config = dict(
    n_kv_head=6,
    head_dim=32,
    vocab_size=8192,
    norm_place='pre',
    qk_norm=True,
    init_std_qkv=0.0414,
    init_std_o=0.0,
    optimizer='muon_variant',
    lr=0.0126,
    decay_shape='cos',
    final_lr_fraction=0.0,
    doc_mask=True,
    train_tokens=170600000,
)
Each number is 500 + 25 x the weight over its row's rms, rounded and kept within 0 to 999. Layers, rows and columns count from 0. Numbers have three digits each. The size before them is the row's rms in percent of the matrix's.

# layer 4 MLP up, 768x192, rms 0.189, rows 194-230, columns 0-191
091:492475511531515485527531468507497454514483501478497485492474565493514497525493505583537505528461461494503498461485537467502541575468473449531524484477519538486501485515509533508495509491462500489501471487492495451473484487526487504482462536496499497516524457484505536454471556471484497503512510492522494502547521498531502490488492469507526500526530480505481486511486509513552533525490487510492498502536490551473464520510485504437468526473510471457515479534526486504511458481512501501519520520515551525512478523496506502506505486501466497520496490491480502540514456531528488489
093:462500501497529514485537517556502479486540486493468468469523505528481486455529494455509510490478486505546516458463492447486508497566495455509515483469512478516535507529489503469447514509505485496504559514494507501498529517510494486480473533450476470541479508521504526512533489509514488493513490490549501482487443476511500511529463529473504465497521562455558490493562525509486505471473498513525499498477471496463491490470478516510495516508488518484505501466515513522516520484496492520519482481497438536511516547497517530485545523498501544480479491483519524486538509505496466511
088:495551544510496471519493516470510490484542521495503537544497530507527509521501481497529520479516521501508530499506482520509516490509470543500500501504493517523514468438526531444438442510457506513507552532494454524520505508452554537578447519482483502490510533519502497520511507519513495521497507461506452447466519491520501543498525496536514473500454529465510499532466491507492489509507529497505519520521475474474522495518497515510484477499520461515480487510496467516521541481495499545491510489489497464523519533492507511519502482465534482513512485496452493524490463501543482481
108:504500495492493556515510475474467522487494474471497517487509518502490474514535506506490507489479546507504470480455481537491479502511467548458474499526506522517488497532499475489501484537526491528439535539484497468504516496526564512538528487512467491502548496484507490507469515453464488473486548523523519549476500526490500479567497533477520476518449536513481492478458513510524549505481504498501483507577477511526525540508519463510515525490461487484479531489488510503503469464509518488500462501475544527456485494489527491486503516484496507506501533539469517516487514459512457483
098:515540532521516480488538472473515514505490476511503505529491516480536506480518484475524532481466482499515549516497551482478504562497532490488496511503494521513478478498522537495512480520543507537500536471529502523481559470482471497508517569524489481477480515524476502564551473505506564480489502486436476502486494501499475502468527471485498504487510468513488521519498511513486474479529490515477501537538475539496477495541454528504469487521469524517509484523458513541530452489518474512489488499477464464492515522482510526484505512451499487543451538511514489530483531484495482484
092:499527470484472483490544482530486515486467504526510518552472513459448497492493495501464477472482480496509537487544561494474490550513470454490535500452470485507481502491499530531530466529516494512487511482527473477464543520513505530503521543503474499503443473521534498497475500492519490468489468470484529491496529512539503480505514464521480471514504476506504450471508500494485505468492523519532470517493482505514511521466505501479479538487494491455480432523497555507503462488501471475498484518476540472462483526476464510481547498538514467470496502531497518519495497498435505482
100:471515457482464489484533539497473494519481499510488526517464515495553504482507474546521488498476489500548506513527503456519496484510526509518431517510510487494534487536512544487509481507512485477477535470480454492520454516532513522502487494506525516515494469454515517522502489534518477538506470536498464478483480533507493478467495525471540525513507512467509508499514520454537443507493460512486495490496541469468499468544492515484484531483533553483458485516513536502534497503494460473483485500464500512565508505541513515548493524505493464526485510513548507506537445492519488497
110:507534487493515503541504478495465518530497518490504495461519498513471492484531499511493447465448565536534516547487473534514524529504515512489478517505480532511543540492528476520499515500453496469471520492478484481510482465499555526503509516488484490523531485496513505540515479465477522555480481480471492487509450532530473501506551474499510494487459474501497491473456457511482529499515480488484505451489491501515511521464502505526473537523482514519490493513478479511488482517490573543505503560496503493541468551468536493493504522485536530489492505493539464524467506459498509517
098:478500507535543491514510481507467522436501509507507530497480483498500488520510519518504488545519452504520534489507499479492529485507526467491525527520494472532516498543504497473452503506561542557533480495500455504478523489503504499521542528484505483509481505547465507515502515487455508511535487497456504506473570542532527503463505480490511532513495490509451486507496506527480539510503489519519451540486507510454541506467525534519516498438506531463516464491485507510546495489501495505526496478476455471534547496538539513496531512472533462512479482537487504482495474478502500490
102:508517477517511501499480522522474464470502469517510506473493479480471478513525490423490510487490457532511470487449492495477487507506475502501484492460468496510487492508521475480508488514522467459514546529529522490526498451527517514500499532502484482482486502503470555514540521518486474479471497493514537496510523524471497515529535505453445485502495508526499515442451510450505478532482490497550496532458481501506454502490517492467508553522540534532503466478501502448493562471525478495508506484525487533489498510523503514518491454539538495501473467505509549496479495474501497553
110:461493520485491511530447493523501495486526515505500480483522497499525491516471501459446513483536513446522495510541524476479502474474522466513491461494491457487483509457497505543488526494477512447549466551492493524477477484497490541462496513468467450475460513473492500512486527486481507528469495520500464495517475501526475541501518462510465508510472474456469469532483503483486492508533507524491544533509508444422525527494492462463496475535502530489481484489519496490487528527492530529501455532496493497484493456503527494536481473535503514483513496472531502442508504504506507501
105:485483466534500501487490470533529508514470490482510484477464522515508509490465481462454500509481486502492516545505494501510509493528486497457505528490553434504495486520505501512498503490549508515511527488507511475476531496527456453461510493527502443522459547499506525482529483517457465490487504541522516520558529510527468495515475491521524492501493475530471533549537499503500452455492503492513519497487510552467436510493541496503469505507522496554514500535474498541497502509517519499499500491507488514467474506511513516506461463532472519474535511517439486520517562527521507478
110:481520490483470487469515502495480535471472518445496515501515527483510552531521475534529541474546526493508493453520500489451450455520477482479489509482484502506482512504509448540504484484523483493543499507489451476460517481477511500508518514500485503509469457524497522494523482509512490510477448462508500473479502500511458498509522480569458473506470544467499480491507536507474484492503481471521506531540496520509509507493515476521518506497529526510503490484541528506475469527543541458479481495453529462517464531472506532498510492499507471466529466510514479424525486494502475520
105:448521478478551457499466489521523501523547459502506515455518494492474474536495502492506485501516509479497526541496510454522480463488523481473527481490468469480462511447549485494457518510488519475522505492487517479460509519522514474529516507523456473433543457518480491542506521496497477492484523490433457499507534576489515498512533496530541526494506532467507484494499492482507503513499525488480500516497528534536514497504525496501457526521494535503501505459529485492504481457473458479484501498481529508547526467515495522515485504525515505471477547474514498494469497485466500501
110:506510484519505562509520504453483481505484466510520517500548507560469491522522504500538499524502514468514477546515508507477478534468512523499456465516525502480510510473472545471530506509521532492513539501508474477496538481486529521499559518517498481478522530498534511505489487494517506505526541499447553503572472464518484546512511503488538478492515463498494475480504472545491500481504514498527493495517519511470481522539516440503502513469501492507542465499516481511543468520496539510541529482507475477493464487496484499479504467498532511549507556517508472476539464484523521500
105:495511493503519450529528522522545519472467478510484483465477520518548492522442507502540525479503489495530456502479495477544540513499479484466501497518522527504481505496520486529501517481492523512515503541465529466531502520488522499516465512462486488499499503479488456481504529515516517517493493508499545483466493500564470502495523541459516476507502537519494477509482539509495508488507481502489524530483462546506482468498494484471465516482552527544467494480507541498511448536481531551557485445477489514497505466486468495476547495538478469496485536492472534520486501488547504531
086:511483496505479473454447479525545474498508500532500499483502489525545503497518530476487577487511495460482454481507458486546482519514493532490482500519538507509485503521473485520543520490556499519493514501547503495550533483529484499474509538493490502512515524446468455485475507493501500502504520499496479471508472496510516530467513479502487504517508530572511536527521507528504508443504481526536548529523511524517505478499510524480489529470518460528498501491513555518495465498481510505504489500513487471471559513488491550498577528494517486494521486465472478519486488489545506498
109:502565497497546504489453483497480503485498562540503498492533497510495499512481475422492520473525497495485528491524516503508521503504499455493474504462488505477477539553518527536518512500494476463491559506465496501517545514483471510530532524520495492500468471509516531480530494502489459544507509490515480499490507521509482518494539495494499516491507519488490497469493535460500473479545432491526500516534509511520509513508493444561474504553539525494514572472486497477512484469521488512469524519533488464464518501493499517422487508536525498505487489508510492497501489505521474488
093:499509501503507468535497496493444504514513489451478512508511435484521462517462485513510495515544501503460507503483473496500453509524502458512476498478505444503542444487469531553501516515502469457480516497534454507497518534518523439486510478467493462529484536491489477509491476552497506527515538475497528481519518526511492477495508514458505489474512496475505489460491494489520505513503485532487502473524461487489471530490454493479480494509523576507518471481524549479547505479500506539469466482539524466511502492492534498475526487500516507466514501486474465473484492471496554515
109:473493503463488512509501484489438485514502465505497528506462513484550520513528548535474497492495513511521485479500507471446528548521486496543502470484532456493520477445502519476530479472560519497489494481549488541484505511458501519499538491471550502483477496494522500476508515515502484492538490467538494464500509531522472480467525483520486513503514494493495514490527526488511519548503481513495521508520509510534491518520481531509507507518513538486499481462474482442511485497521502496498509526502477543517475536557479550592557522482513518485488517519516535464510530498506493519
086:451497467483547508486531541503513506447483492545493508460519480512527528488457436471484460499492471513488516459507487505487546483491510503512479516478520516466465430507507508488492491492526485518521494503510471485509521518456466489495471490456454468495530466509517462475503478503456475519495507503513464472467510490488487491499538514484521471518518499542535493438505549507541473509525493521487547472480504508529511491505531532489506497511529492489481523538516501492526480510482510547459508541507529528512519542488533510547492497471474513480489507450477521516495497538476471531
100:494467531498528491470493491500515497502503552493485481493501517566493461508527440518489496551514505474525486492519511495500479460510512478501510507475502510493499507549473518503481523491450478515508543512467513499526497416475486499517505493497481498465530506494510465540506521481495488499479503492541465509469510470495504511537555481530514477475506487522494530485493516496493489542514493519470490492515468476501521544477455496517528460493502520488475462466487533483479465484503508510524513499482439498510574475491511493506467546521516521501516567498507428523502498459487463542
094:455485510533513489495535491524551468529485527512513518487448529471493515441510464460467506492503498531544495524482503480517508478483518485531487537531483508487514524458483490503486536486516481482520522487490498462505527515500489468521507492523484485474483468527485538501495540523496475536489456485523497526533500489484456520509460497478495470503519486507495504486470534508461505498491550511493442519511485484476553541454490497536539542473505531479475491494526542527510556504538472529526465475496499561537469476483527497528504510479478499492482503491505542468485518447488479515
095:497493490519485533473525497496480514492514466503484496489465478523531462459473493492545506532497496495532497490494501444454514522484477502477503582515519498494508508465501503455507466485504513521488501456529519496481504509538527551554452489518539496537495480476494485513507479459511525500511493543505533544493530471515489493471495500501480552498512523500461498519533498518486544524519497521516492523506550521515479500472501508530493469556500511484499477546488544512559510506495522447507478468446542531522510499513495494482465458459477532521468525490513483490502488473506464478
110:484461512507530481536493507513460520508482515503531554488478515507475454509447500524481494497515485511517558531472484498478504514522527540518477505503503499533503483505520520531467557485507512467499495558512546469512483508487499507557515510555522456526510496479455470524504499545513449547506519522549514486511501485538506489524518498513510520475463480486486455507534507516472471503484502488532497505480501532496458513466531472514485497506483505496500540487520482479487447483502514500519499510477517503526514482448531426545466522452497495534504446499498515510503534503506513497
085:505497448508489492526496483481517525504491477483510472530502476481513552470512479479549468475530538477455485529501516464493487472498452447501524492519487443469520497432483520485498465474523493469540519493482477483526508509488561500498466492481468500481525524543497499505507487508500518517493498506523532514459474496491495493477495568472493465496500527476510510468555516521481504506526551517510442500503502524560496488466497560511495487494491498479481518487475468534522463522481490508507479513500485495460483455542485510487448471500492521497504529489536549479503525486482507509
105:511473513496508531498463485494489469491505475493506500497481493543522469535517494490453479465496510483508467555474456526505460505501454514516501572496534497500489515512550470503469468537498541486451510504520528493545489498502529487537551482509506487480514491501494542525524512441521480502454547486498473466529518508511516520504480508496495478537526491510480482490494523506477500496486521552492523491518485508519533525474484505476459485557518460491494500523452485537501460484539453482450464491489504499473491449491491461483468484512490509492499517512481492524459467508477505449
111:542503463495499475460476500465486510500492467563514492492507479509486518480520527504514526517512500530506489488518483506494455512508525499459487497489520475495464492516474493545531498498521519510505508519449520506506525491543610504474455480489498499479484470507473537465541492508453465467507497497507506544565457556446514561487490491491491487472530520487530501445506467532500464474539516489487472487497537512515506486447517505490483515547541507502512520486490489510533489503503488498491505477488497504499490471477505520500511449501501533506527478505489523494523524474517498543
105:486482486499516468532520486467508557530540526478520481515525487509481520472459471507500529524514473509460515481489461473463512503505516488499471507527527495495525470468508510458512495466510537529466523526492517483489474474517529465512479510501462488520504471468461530451497515522490420489500487498526502492480526551471512496456499544496501519498490479459494514497534500527516448477500473479514513530474499518481527480464504513516515525516558527468472528489538495500500469463544552486475469497502519502502486516513514501498515476511507516443549472511486518530510573519520492511
118:475512532504490530502509534485511541484517511521533526474540522526506472486503530493491494538496496512487564506502466500504498502529476485527517464486507504519466481465467492455515461490489532470552501473485509515471480474513503517508520486505456507554494455500489514518496512527450532546483505539492530489540508490531452480489554522499513505510539464508466515499536467428461497474437460508496496503527495495514510513471485473483538489512496470483497535466505524505449474487481503459529499520519531480563508539504517502497519538511502508521541497491500518460497474517494508502
105:458513525507518491506525508504493511516496528496491505458480514500475495490481528482509466552559493502465522525497493468467451532547516518492516515496495487472494461502521564518455506497473517490460561524490521455483484484509478516477462509477535537505520458496478525492492486439484528550499533508514505498486486465537500480495517513541486505494466507516487556476494515521505487510476508524490517503518510482487501505500515542501505465518486499510478515489452506463470538472526511455511513543432493533490508463504469471522465512512481548467542509507510507524454501501534540495
106:503492493489531523527490499506483489486502498531496459493524511507457465500479505529511490502525453489493523473533474544472525478530500493492489478521507499500499462492474463538485528521516487481497477473482530468516474497464479527526518516488478509524491453465482474543547493516500526514503497477470452479489511500504479503502445465501479476470501448501469499486478504515455490485490476541497535447538510549476539542474514531479508532491475542546530499505497482570485467504502493532447503463509491477502465468516494502472485536510531495481466548488513499481519550497534481544
086:483520501437514527519507525488551473483549495539503561487512482468484483525502505471549511470517515504534524493489521476542464508502506519478508558483503584522529512478495487485477507505515550506496502498469502453463491543509464482514511504491430430535522479525499551513509490534467517512456498509492506533471505472490485482485494518497511502501493514491513468481502496478508457515465493560511508561500491531507495501493498479504523490518485497504462527502541495493513521498481502509504483449482517518481553509496516488481523486499481473502504508514489463485521521531545474519
099:479481512483514502526487463526466507466485516545477511528479465495458531475454480516493514471519517540522465549483511487479508472494488465537473502521496494460474476467498534514506522477505488524525526491500499456499484505506504497508463470511497493512518498505495505531512560504504540529492497510475479483462505482520533543474460524485539514502462534488476519442453456469525476517521467528498489551485549470504551478495489542490530528445519521505489476496530506492488525535482520481510496482503529491499560464506520513499551480465509509476529510462513461512505498484484540507
098:486534531481484498510469501537539497448504469485519507472548497487517497481508502533487511501508463482492492512511530497483486533517518481519496528522538503489527494557483514489483467532502498530452494502506523483465490484473488466513491521522475496453560480490498505538521491447503497491510492498465531482534496456467491561533516508513476460500552504494465500503547504470526528493448514486552488469447489513524554453515539509510529511474507513460507481511472513498539449480491497495510519520502544487491510477522499507443511468472493487491477529541501514511501492447479495486
099:477525508476511447531466484467536519485529553496533492481494528502482506542447492496493512523537479479504562498551522487489511475489469472531529484516500514541485441518485550517540467528501511524500519506502497476531501451504513482502472485460461477479521504475498487529545487492483512497514501507499484471496495502480518510498526509488484446527524535553523483499428509535497479485525492500513481478464510517523493531510501511480516525485522538462488449503510490537507546504497490464500486531526522464494517473488505480490434491516534487482529516480457513488526542505503503477
084:475489518507517488479469512531510518472531505533458496513523461525522489483497517524497467503511497536486487550469470490472492473524499466496471529453530474536508517457509532491466503523541520481502544475494492429530539424489551475501468515469505501499484488503513484506519482529520493512496484509493493474479456481527510509519512551504564477484461478477530479513507515472491509501478505528497474496485473521528468482499489537459519551522513507516517480461507510542519501502454517550487485495524495528504511468495471483507467476524509499475496481475477569497544487466504484496
# layer 4 MLP down (transposed), 768x192, rms 0.0452, rows 194-229, columns 0-191
099:551504515471521518490502465481525541504517531492476546514499487532471514513538528497488473468471545440509488481471479507512508506511531549523472513517483556484502476470494513488521523461522507492543485510500500502484525542501470508530427484498506487515545529523494484452478540504511524511513499476480517535476526539491460507546541489523539468469524555485509508490506518502520482495512531505523471487518509506540499504530477475488465511487478530529548426528537478517507501485513506526511545535526475493539493464476494465516501518491496504490492507492488520470496495499465493526
097:522459521469528475486492542524457509493520485481503479472494533531490500483498488477510517519502553495530511477504515494485486469499463508512512454469478503523547486505495486484490453494491519523490476456482554516483490487495509498504509486497487493478488500506544525517500504486490500461502455510478504497496480492456451456495460512544508519477496562508554487463548431533461511455517486488473492516507502485519506517501501498438477522478482505482528502469502507459503476528504516507524534512477428479451509505503447497511513534469516476508490514474521516488540521538458457502
096:542493521479506470483519494482497451480531491461520509552456539498528520501499509493493557510535530446476520489506481493491475511481542534473488516503514509469507500489549507503472443503503513517497493484469501527475473505472525530473504504525531478498503484444507515475510445525556508475507485482486490472518467470488480481486514478491479499476494480495545512537515461507506524457498505484551473474461523458516506528509546461484519501522483480498491482516515482480464541484476494532500470501490518479508479513517512500514507496474475500520560531516490507565472534540529557492
103:495526490527511508514554449488481486494469502519572445507486492546496475515495512486468544510478527495448488510510484490467533472484490513497517487511498527527457486482529476483509476532467573523499493526477490526499516505486524526477506511512487520466490495506519449455472528488500532516491466491534527492469471534505529528480461498489492496456505507500519539530497553490536471497511535459517563535520457518543510448501497516518468505481480493483506508480487504510499514505522450481548515467459491505507498493500481531480502511515514491475513500536479473513520504444496524518
096:488476466518534477467489467487531479521505532536470514479511451506495499502498516497507489465487494467524493471495541479498491481530492494481492505484445536513503485506557491448505496501472479505525498445482512515520489525471458488472515481466509492515479509474520474479460515457516527510507507496445483505452492528531505499537480488493460502519512481570505491490528485484499495537502476449557524527499510521515460496509439532496520508514536492532542488523504514517498434490512498494480530470502483475496428513534535520497464510468496484539479486523484505509503538530521475517
100:491517498471473510487495459457520478567537521505501511477478512500500523517513488498469498465545458480512473524530528476506493520478478528474503503510527525466496524503518526529519493509544468484482478459480522463501513459475498484474525484463524513478458538496529407480476511531446468480469503506505496476469491540515493517536530520514478504514516483503476503475536499508529458490503490522526464480536493473500480470460464506485516545506548446484493515526475527490514485475475477498504494489511480471506435497502500503454454546486482485471522525519503516503494514491508492504
099:518531545496464537515498536490487510480465490456505494474547474497493508535476487501539503517513514479454500504486497493502486534472520555458541501529507519466530479477534510485500490512512474478488478554473489475496521508494524466473501493454465498484539523495504474523504515540549495526501512532498501535524504492496463511447488432548481530509493475438502512489460505461532491506487471475501537493490485481486525498505501519497483490526507480542507473489472494472507495527544491512523534497477513497468538533520524490538506476492491511485469574517517471517498475494554517467
108:531478493463523499517489525467504526476495501465517443529461495477496525469485486505484504466529474500526451514485488486518509520456466520473494495512487463509522506474496505446497473441520501538511462481498488478501475508521523552503486537525504522512476462505503536537514528503502461544463504528525503553525497492491478491480517536517432538526478500487491456503483455505501483475528539511494531510478511514511514529490540491526445522503481485489472482467524557515518539500509500500484543552521494497476509537471471539491458492502531505485447515477482505485483513515511506504
093:484489488457499510548535528475495496549482440542497465532508529512490514520548481529490479481523501495477470523480544548493489499532489473490497512509520513495490536494504518490514480520479466537518490457489499495510490500446446491514491488512481514510453513509537513487531502551467507487497485472514518528504516491504480484460479518498481542529482503501518534458478491521486483498476520510555504509490470479501466463500481458531457547490520529488482556508541499475490483496485477518496504518528501533478468501524566540496476539496505462516525447517468482511462523523479495472
099:504489476502521517480486467519515555516509486510567548499474454560457494461481515468490494508519510493506447483483531488475509528556520483524477431518490531510488511492511473510494540504512531491537416514528473481512503482523500477514507522492519507516499547495469503495460497514535509479486489487501530511474515524449493494517498520443533493489512513484531494459499502478459492493430524503493524491488526495513470485509529495480472514506487466515529491446514505507502507493452510536508508488513483507484499486548479507502467477515495505488504499500525519527522492530525543562
107:484485496456516439510488506541457509483516539444528468511475526523469506478489533472478500481436524438472516509502452496500498496472452477503552552493494526494504494516526494502515502554494542489500498471499483512518541473453507550497487532516469509485501478520542492503481486484457522480497506529485497493484432492488537529505508496560535511479516512480484541481492486507473537482514512441558523503506474468498507530534510492496508511489517501499525470497518479499508489504500521513520499513518535509476479526524443501497493513517520516521522498523479471513502552482480491515
101:508473508513447487474508522501518503513501464498503504504503529479507536518538517554540536507536480501482480479490490471538492487478501547453516500464490500519481528504498492568464526530493470474501481487498511469507507502459523518505518548495496527498502506448485496510446567493514509574506472541476516516472479507516526475526488511554472448503508510499510528503508502484513505514498501506485491485501459499511500509483490486481487469513411502527485543533463504505505486529519494486493511490554497490476516516474557515521494484500497531440520496496498501509458469460459509497
106:505507500507492507544478518558506479502533488473489554485464459488454505514510516490511556507501494485515500495518491445489503519503466509508525554508516534491520503428500510488477510503523521506515510478501478501518514496476512503487503491454532499489495517489515470476476444505507479534496567518489520512445556494497454531494473505500494518491542503503463502523532492491499506554513470522529485495500461487464541501510487466477474475479465464517533510495536510476520479499508507484549538513544472441519477505472461484490503512459468487508537524520493491561522501528524497497
096:468481505469509504516479472474540459475499498490473472515471474468479469497480467535507497508493500524502482473552475529467530480463512478438464518502474500468497480490507469491510508483469481520482491496465511492498511505503487539499545482531523524498521489474460469472487506493506515490532476553510472497473541498479490489490505500477518527494459498451569507494527462493525454455492536464548531502478512467480486472512482452486483525531537485493516522548493519479479491509503504559517474532516472499442509495470514508475457505542484514517493546468521495480485514471508504475
104:519480495439525487507544487556492483540495526494513488502496517505452478513497526512489532475481466530536512564509524515547531513473509533474473488494490465485506467490483475505532476496525474499509503542511494517471505476481476452514455532492503473465479499476495518521545511518479461537475518516463505479502551483476544467498478554499505450499534498518473508502518476493506480494540554485487514516477496498458475486504545568510462465513494547502487534510516532502497517518464501522488513493480516500498486494495475543501493431509512499522512516490516522507539507490470520507
097:520487538505468514543499521529490482530543475498494491510536484531469509522534503483464537528504464506477517491470478529501512483506517503486521461485516491509488528528478518524484538517512502505540487479511427471482508482448490483500479505467529523495488479496493524489497528515505480497489494554540480489515494510494446533468488536531500521527519464479545488460443477542495509509522509474504511522486545497501466562421505529490482517496488466492533527524491464506475530518507468489487451559484524513485481505513580497514479501487489511481495511491464493520492488499512489509
089:477478496485525501525548502485472514479520471540480508478541499491533487477497511490469465498524480451471486523543523502474472526490485495547479459526483488455450534502517533475461509520458471522499534459462501509468486508490509483488447494517452489508491534522498469475529485532523547493548540496527484472508558475490539517464465491494531485483459482459500516497523469496515481474541498468489458532491497505513486505480480486492505507495535537534522532547471525496502509508537512485524493495470493504481512498526536495516486548480489475501511501491459512515498441471495496475
104:472476493470535537558520474485505514511478565506503518509512552495514505541545461506501494525504447482504498528505513510504504514518497498520516512486485483479516496518514471527473493508506492501500510486554448480513544491458545477498494496519483539464504517503491560506525489555504448506520466473497533495498477510489504541525532481508507505503521469513485499469540448493513506508496508553448512477452513482513517523523490531490501511527553441522519533511525514514561503540478488499519540503490474489489465498483520504484491536527508443482513533513498506514482466492479496533
081:507450520454454464493504482483518497531531482481500466510530501497465513484501475544523517480501459503502496503461492530497550497462491465464512509481532545469487449501455483515487494520514500521538492523492490506495490545512469518527515465492535531539498526543474450485495488503523532504505462541495478470517514460513471501464495489519506510512541471528522482488505463516480503493501472467458476449464510467462473508477532483531479476499447504482542510522489495483430485509515462517507481486483493499460489500503503514476439468440505507512500528484493508506538501505495501502
109:463505523506501498485504512528546526509467445465485527471537485506454516497505489483449489487479502544539458527503512512515482468487487498482522522495487516537510513548511486509544495486489492460542486530489505473492474470496489507503513530517503485494500522508484456513507455509502522492510503488481531566519520534502553484479509516505460515528458494480489552491504515507478480556539539489485478503466515507494496463512481469483548476493458514503489504493562520508486493514497481511565492480524501427501480475528500495545470495498482475508501502484433479522490486505531537530
091:475517489496461474518512500490529458516531462502514510534476497500476488496498508493504486524462522541481498495500520485507450513513480487495508524560517497500465510481478475489536532521505499501504535439507542510505540474537462480506528520506511491541532497498524522499508445482465479486500493475510470526513464555495535485453511490484509463462511500477480493539525501450465477517455523480496547485457489525498493489485476519529473511520477464474519500507487488533463488500498480478541508559517464516510463492514528466505442468546532494538511486515489487444476487514466512485
102:505518539490534532493508538532509540495432516517463445519507508505464515516491502531477505478474468520529501461528487518498491506519480507491490451461508496518494531495511552480509487487494505500475503536497524518506499554515501501494513496508523464477477475520484498464485532522531471466532535507512461469471490527504503494488482451507496510493477519511554499471531506520519503522536500483523475525504525527510500510490482499526522541484487461546525463527545517470504523464504519551489517541569481499539528486457471507460521493500544456485483492500552488535514485513470525489
097:520451524504526479549480471498512501486497532508554520519459560455513483508520488524518488542510504540516522498501538530506515476504524503503504529481504487516576509504517381517509492515469497506469487467500500456496470482460475528523547505533488513474530516499488505478506497495467543492494486479473501511513482455496460518498498446493509505502500486490491516495469521484505486458447496483492500513500512525496515483519499512463494497464506522486520473510491522473495511467551486535558508517469483477467489491488473506522519519474473457473513517474536507463480497498477511513
100:483509520492505511509540491469473519494519462516480460546487475497500501504473542502482494511499511523502512444500499509516489531528502487520487506485464479539493514522511486510492487479516508551475497520491497478491520525509489521526448502499503524528531492467490475506513485505514490498519473515461470515491482458533499489470489540502559475508431507506502500505535492501540474516478547485507515477463505492508472528504496503497524523526559523549540556523514495534451488525486483525484455528517469534498459552514522518470542448452505542526545494480539523514493506532486540524
103:464466514513549448480506529530546516518538494479511507494533522555481486475469527461508502509508526512543514520507492469492505527509470486514490491522529525515485521518508507473529504489511515515492488490512493525499460491482524528471486497488526491520486467486469549505465478467480545486473457470556508483485494526555527488530514520556522484469531553516540526512519511530501504506500543513497472517447518519557558477481476484499512505462519489473475507508510485498497517568500487455488475530500473490491500471513459460497517479513519534508470513500505492499543493506469531483
089:511534504524515521484529457508503515487478511452554470483493526495489509501477504477553500558518559490541527496516521494493492482477522533500494531494530496490529511504521492494480457486534502523484497500515545492532466511502475492528502524523457515475466484509544530500463548485493517513481488532532472478468501533472499498500461509484516520481506523486462517501514483473540484503529514532515502481496478505505517495496509445518507448506530492517515521472493464507510526494498491447503550468469473477499451509469463463493513540529469504491507483536508590479513477476521527455
108:481441514517496472545528512454469464519483503468479484494498502551500470526474477517508536520491537516482501505451477506489487484464427528495489507473481512500496473509512449515515493520455502494485463530505523520516482495474495558496497514495470505502515491474555536478531487495464505503523499501497492525479507461463450486521485491547467545507456494548471506498478484458514492505498504503496477492462555503492513506531559522457447497491529529473487543484520501538530480482507472492504488508489508510470475543489493512502470479480486463520487528485533475501472469479492522488
112:502542472492554440483523537482476478500509501545508497543506459514471523483505493500522464472498468488537456479497477476488528550486488522508526486459482486451496499520529510475497491533480525499486504516504519480517492485476525511453461473469489538513496514484493509530509473478501469444511488517521519485472522509478524500485512475494487478505538534496473485532495493504488495515510490461542508485509462413526500529479493504536470510500502510524504495465485519525474459507497541489508547520494543499493526473444461480525492505479493470532515530495474540508561522516501538519
088:510514533440462494483541489466447483524531484536442476516509481452522509496532509490486494485494479516569491474506517547504524509504481461560477480481447477456481511481479501533481522534454488507460491534508496485510509508479495516494504456504493545490505517542523439498493502485510510505515505510512495483485541531516511467490505465472525509496518497487488483542477529505514481474485522487501484452518543483495487467518529501536487481466508496548540498491521498544479475479476523488505456476521495479506549484508566507506528507500483469527497508503479507530480477511482534488
112:525528525439508512458463512509505450466503522499528483485552480535508562496511497484434491512482525471489522505481499487533529499533492488535489509494504495501484488455508505449492470503472497473539487523484494478514521473500482545502507486469512507511501500516451476518547503498498519485481460512501508530475530468494484511550510495479481536483493497487517489514507495463452454508422463471524480525478489481553453514533506486460532495498495490518500496503504497520569517508493486534474500497524523471504468529512478527516492484495482462563502503522535474499496481541508491507
102:489505488452545486463463450518521491477479513507523480435489498504501515492539520478447494468531496540522516468477517498497462529485513477527524455517518519484502543475473521474455512488517480469467471513523509521503463497522488512472476488472518551557497493458468501498530498474467473485511496504498511510486490508505497500501486529489502491518525474502475504547510501523513498514548455489485493512505529535535488515510475466527469516541480485517518480528485513540485560454506558492472458507513529517495492453491483506515537507483512503485545487520515548483549532490499462506
096:516468487534545530526531500471506536503525460502478532497483535456484494531445522504537474543532509504521483504496481531485505522501510501473548507506515533505519466505461500499495510523499508513506503501512517526481503468460441483500542497537531517504504472504465470486461501509516502488492493479460516504515523478526501516436517525489449518499498478498472513517478493493487518517495487521510485504465491540438480443513504472534525596497502506491521479520475514492506511496524460515522484477513486458508525516501571500533483538477538474513489515509470448505487514502466506524
095:531499458489501463484578493498500466532495507520487488470506485496493477493536515488459520519469487491463511486519474509516492509520529517516514469532491478515483561525487464487552548485496490465517507510521463485547483484516483450504505486509499483492477502499476499522530511488523466513510513450463498461496549492530522517501531513473455525433484497503470508498472490524503532515515539467491474498462506507528496458501552512502506492489544505507486442532495498511526593516511511468501514509477508510523502471547530493511508523485501467551518489507506488540479505504511473489
095:498532523480469467515538519527503500493465513481519528537495471545469502531551512477497502529465490487466474515506447524462529497463469531461540542493513508500510547513505500531516485486535469469466528485526506486521511519477510493505494526530473505515534489492516525510478523504514478463489479470505506535502466499531536494485525517521525477462498486512555512559488506505496487536480501555488488517454476440482515461501561565518528488545466491504507494500476492507511495519515473509520518474521506499475494500497462486498529497462539506524510506546488519503508528535453479505
096:454525508509501523523475471508502473455504476448504521473510541517513515487491499541476468517446485500492458492471543470494499496546514489515554508463493511503485536519469471504464502556527478503480454476523504530510475484486499484476511485524476480479499517515429543500496465478520473462479523501489573484527530450506482472500507511543531500514492499523520527475523494496477491519472490541484508485474482516475541489538528530492545511475520495471494489491470481513480450538483487485516487497546550488497493534486462507513455503503514483525518531487498472485516509497506478524
097:533502469498533537505459502521542536505493538524472490474478456496521508488482523465467519516478538513506505502532490515502506498519468519523455501510511543549480551464480518478509512496505534523494512477527426481508504522511492499498573492487537512516476514486501478542509474504515521511477483495478518521472474547482475531521484457466483490448507473475468513509529508502491515480497505491493486509471534516506476444555483504500473541470447529464500500499500507534489534446512446485515516518510506538530509499493519462533538507510508528517481476471501491504512490538538514495